Weights of a small GPT-style language model, trained from scratch on English Wikipedia.
Size: 8 layers, 2 heads of 128 (1 for keys and values), MLP 704 SwiGLU.
Architecture: rotary positions, no biases in attention or MLP.
Training: a variant of Muon for these matrices, 130M tokens, 3956 steps.
Each number is 128 + 32 x the weight over its row's rms, rounded and kept within 0 to 255. Layers, rows and columns count from 0. Numbers have three digits each. The size before them is the row's rms in percent of the matrix's.

# layer 4 MLP up, 704x256, rms 0.134, rows 76-97, columns 0-127
098:144186109141094158100045124135131182078143166132114193145148124132150129187123111166111142112112152129164143120060099086164128106074061102156148092172125190139096074149093131104145108125096153120163124131121058155133095123160116079169138100096108190170092104149086089194146090066151156041069115129134109136065148097134154137202123178088156123081139139170151121140131146086116097155129
099:155163096146142131124170110188192097110105089155149154179137140189081123137088158126099174150105113105098113104154181095117082172139152125126119069196110136108106116139099144141103151159076139127101154072135124125153127156145094134128071163116068141105170180157156107112137126173252107061115090079091108134139082133157132096143137105083175131110145160105156132107153066142185150181120
102:141173078105167161117155142132113157103126093113126161086090049107087101159106164139123132119145157132078124092124129094061151106140135121113143097096078135146163056077104065122134131114182110099127139120181131109134090107137065146106134118167168122111159103117193156107203127112157167107198125115133053196177097131140112119119083156112093181109098103092138147130083138176233157119125
104:089069188173046116140135141133156132139185124106136125161094119135103111077146118140107127087092126109168162194124179167151143112162126119161164108106146111112080144117132085095192116140120141159135156137149119133128135146118161128120076176074169104120167135144148128167194163174195110114137115152200116185222145099125130102103134116111164136140081131102157127125186159095081155147163
092:167117158161110031133191117107129102166124128176144086110117106130147108016140134114086122136121132158215127233114088093137087088093100176137128193098144100072123158118103130102145135127117092164108147102133128111126089127110124103147146120134190119181109107101166119114091143128163096123042139112107163112167128110155160131115154155124174112150112104115095139139144126121130172122107
100:057174132092127107112155098172125148186115141109091131105204129107133187185113175151111136105145140160131157127112131131085150121071189175129086088120061110172115136168169105145130141117144097116157087156124120067073121108188093096178116079155144103097114081136116146104145147135088188113146078094153113136109169206139171121143111196113109161111193133183122156159172117117117132118144
104:145063105155080105147088123144061147137092123119092114133119129162130076185106114174150110101085088098139090130136081122145207142124119126048162180140112146087131144123104171202118108144099126133109129132184164122130078168095098160149117112116162147135139088135162115141104123082130186167139111112129119112177175052126102101150150165113084154146080082206105102161130132132104142165104
095:082103093061111148101151095198141113136158102131147102114077097128121155115160151177129179136141111167121114151123088107121078103171132097149092171155067154150154187074091120068092127102118103143192147184124154110119130154142078108134140073108123138170089101139222143208097124156112093145080099097096128135122164146112129106118169156158155173162196104104116089128131137128170170152195
100:081153088150107148160114157130097160092122123147166078139161174150115141107169080152079172175152140115154167124097082105063069123133093112130150160128155107201138156154143141152128124114120147154121072111166095124082086128134189138210160177103167120112072149123135120154142135131117149165218156111113125138101154118172158122139154149159140166082120168102091129146126123152192085075113
105:152153097144102153140130143172156108125173196097210126143158118144103199124119132104114149140127133094104118174139066111139080132084104183184174175147176203146141082080134121192123141045094129150117100153187143138166130108167100135119086096077131104072153127142093095117124170137122128138100173125134135119140167115124090088123067186149140115098128137092116114198128148161087159120135
107:116171118109127080070101122103113162120159151111098104161135144202110135118126070128119197138105157158158117116071146107160173125162140155187141143145192059136125150140069136079114096097133111097153148111130114130087116130130128151120111134168097166151166071095102133151161221089096117053185202113142114103155090070122146190160116153137184134079126140114152158165123146144143198168164
092:179132138152131162101126136118104114182175118138098114135162107054116170167114143148151194142155139120121158191158134159077139111112187094156102140131102117110128148187109131079157085126137097173104157131139119147108205144194108133128080113181132119059147074207099083142151126141111126130116090103135137128147141107107110149129073105139134214145142132107100132137117149176171104104071
099:066124131178106104132085140152116128095145089099136105128169092098101170132167096129068185168108131138101153078128135164142133116135143093132191135124113125174152113142113089082128120137096172130118135119150167147154218110160118115093210220084140147133174141100152051148176140180075110088059145166067170111126139132119156181183130147101098164108108111128138127137116146088126163159150
099:170129133083157167099173091118138119180169127133157096135137086201140106121071055098171108155182135098142125135116227182129095150146076127105138113136147117141118120148140163097141143163159130141122099130111190118113162124100097065120164090141139139182168200153086120078096129094127132169130156137171106091142162120115164158107075122099173163175139179117145131142075137175130129141138
097:083108157191136187154093110135103131107162135150076141123108101146160155120112112157094077139058184113194143126062109142132154079026178160166147129130187136142120096134107173137157194142099107126119162124082154125184140115086122143114128140105144119075105096166131111168163101121146143111124137109088129169146188112089122119139123081147128151129058074133121124164178162164094142147158
104:170127129117102092126094183158097130091179107145155099071062185146113117109115141163121082111130117152096133090091128150117101125116155101174164145188106128124114105130153112142134086088139117100117107094125141159117122129082122088161070127095095139166101124082106110103108120146120146154068154146186023132159092167167126111090068115139169136106194131108094126135172137128132070044121
101:109122091140116122114131139166099148112110126139137130103134114125136137130172161128122094192134175173156159155119130129117124131132143153092115157128234093115123161135128153173100132119090141148142114107119095061123112137107042140140110153112143135167164064140144134146154094133103076048123121125112137112149139063154138173111111161153147128116115144141125121090098150146103190135131
106:139087176108091151092163150149075221121152108162122152112093084140084143147184186132208159192137084116161090128120139151082171084147147117191162134115115141149129109107161151141088137155144113074161128196132169114191142108110169158052147148126103126109135084156104166114120133140127118175109129112142131166129178162124161135134170187141106095170094125155164143141131115144117029147127
097:080135147195170114093079124090060138057167120120145157105090137129154128130094151091169144100171163138119150111152136170164094142058076144181132124119171087138168124117159184172157140082125158152188152163123153098143116125174170159139154054146153116126162126136091141083050153087169142147149112137136132139125078116087111126109125107111179136118113146162113153094071139209152083147121
096:093126098109132106154130117143082137118145119171112135085087121089179151122190083180109155138127130184071111148093126111124102104165092166137105089137079142113136105167131104147119167157110164091130130155125115188076133200100085175137102093129220093090105106141162129088112167187083154221152103133159176125129135108144137109116096132100107190119133132158067163120171037199158173203137
099:129078096175098098176116139153121153105129152087112175102157052161134174132134072170038110157123109132150120158107143098150112171155211189117109135155098146167131134140151098151112118093117124135106115131083146147086103135123130147100152110111098109098084057111138167160157150123128082113134148125134174126144078132114102157166101137180110154213073156129170125138083160098148122174166
097:100081050093119147082145126131155142171175118144109092130140123110127161122151131137135132114063158144080100121112145153130114132142092149149170157124115144161088136102136120068137145129067120133131167183086106106093143140107119145137103157163085165085082099107146119115103078134131114134138160131094131203193175093112141106151128160042126163119120199124131120096115119124127122098116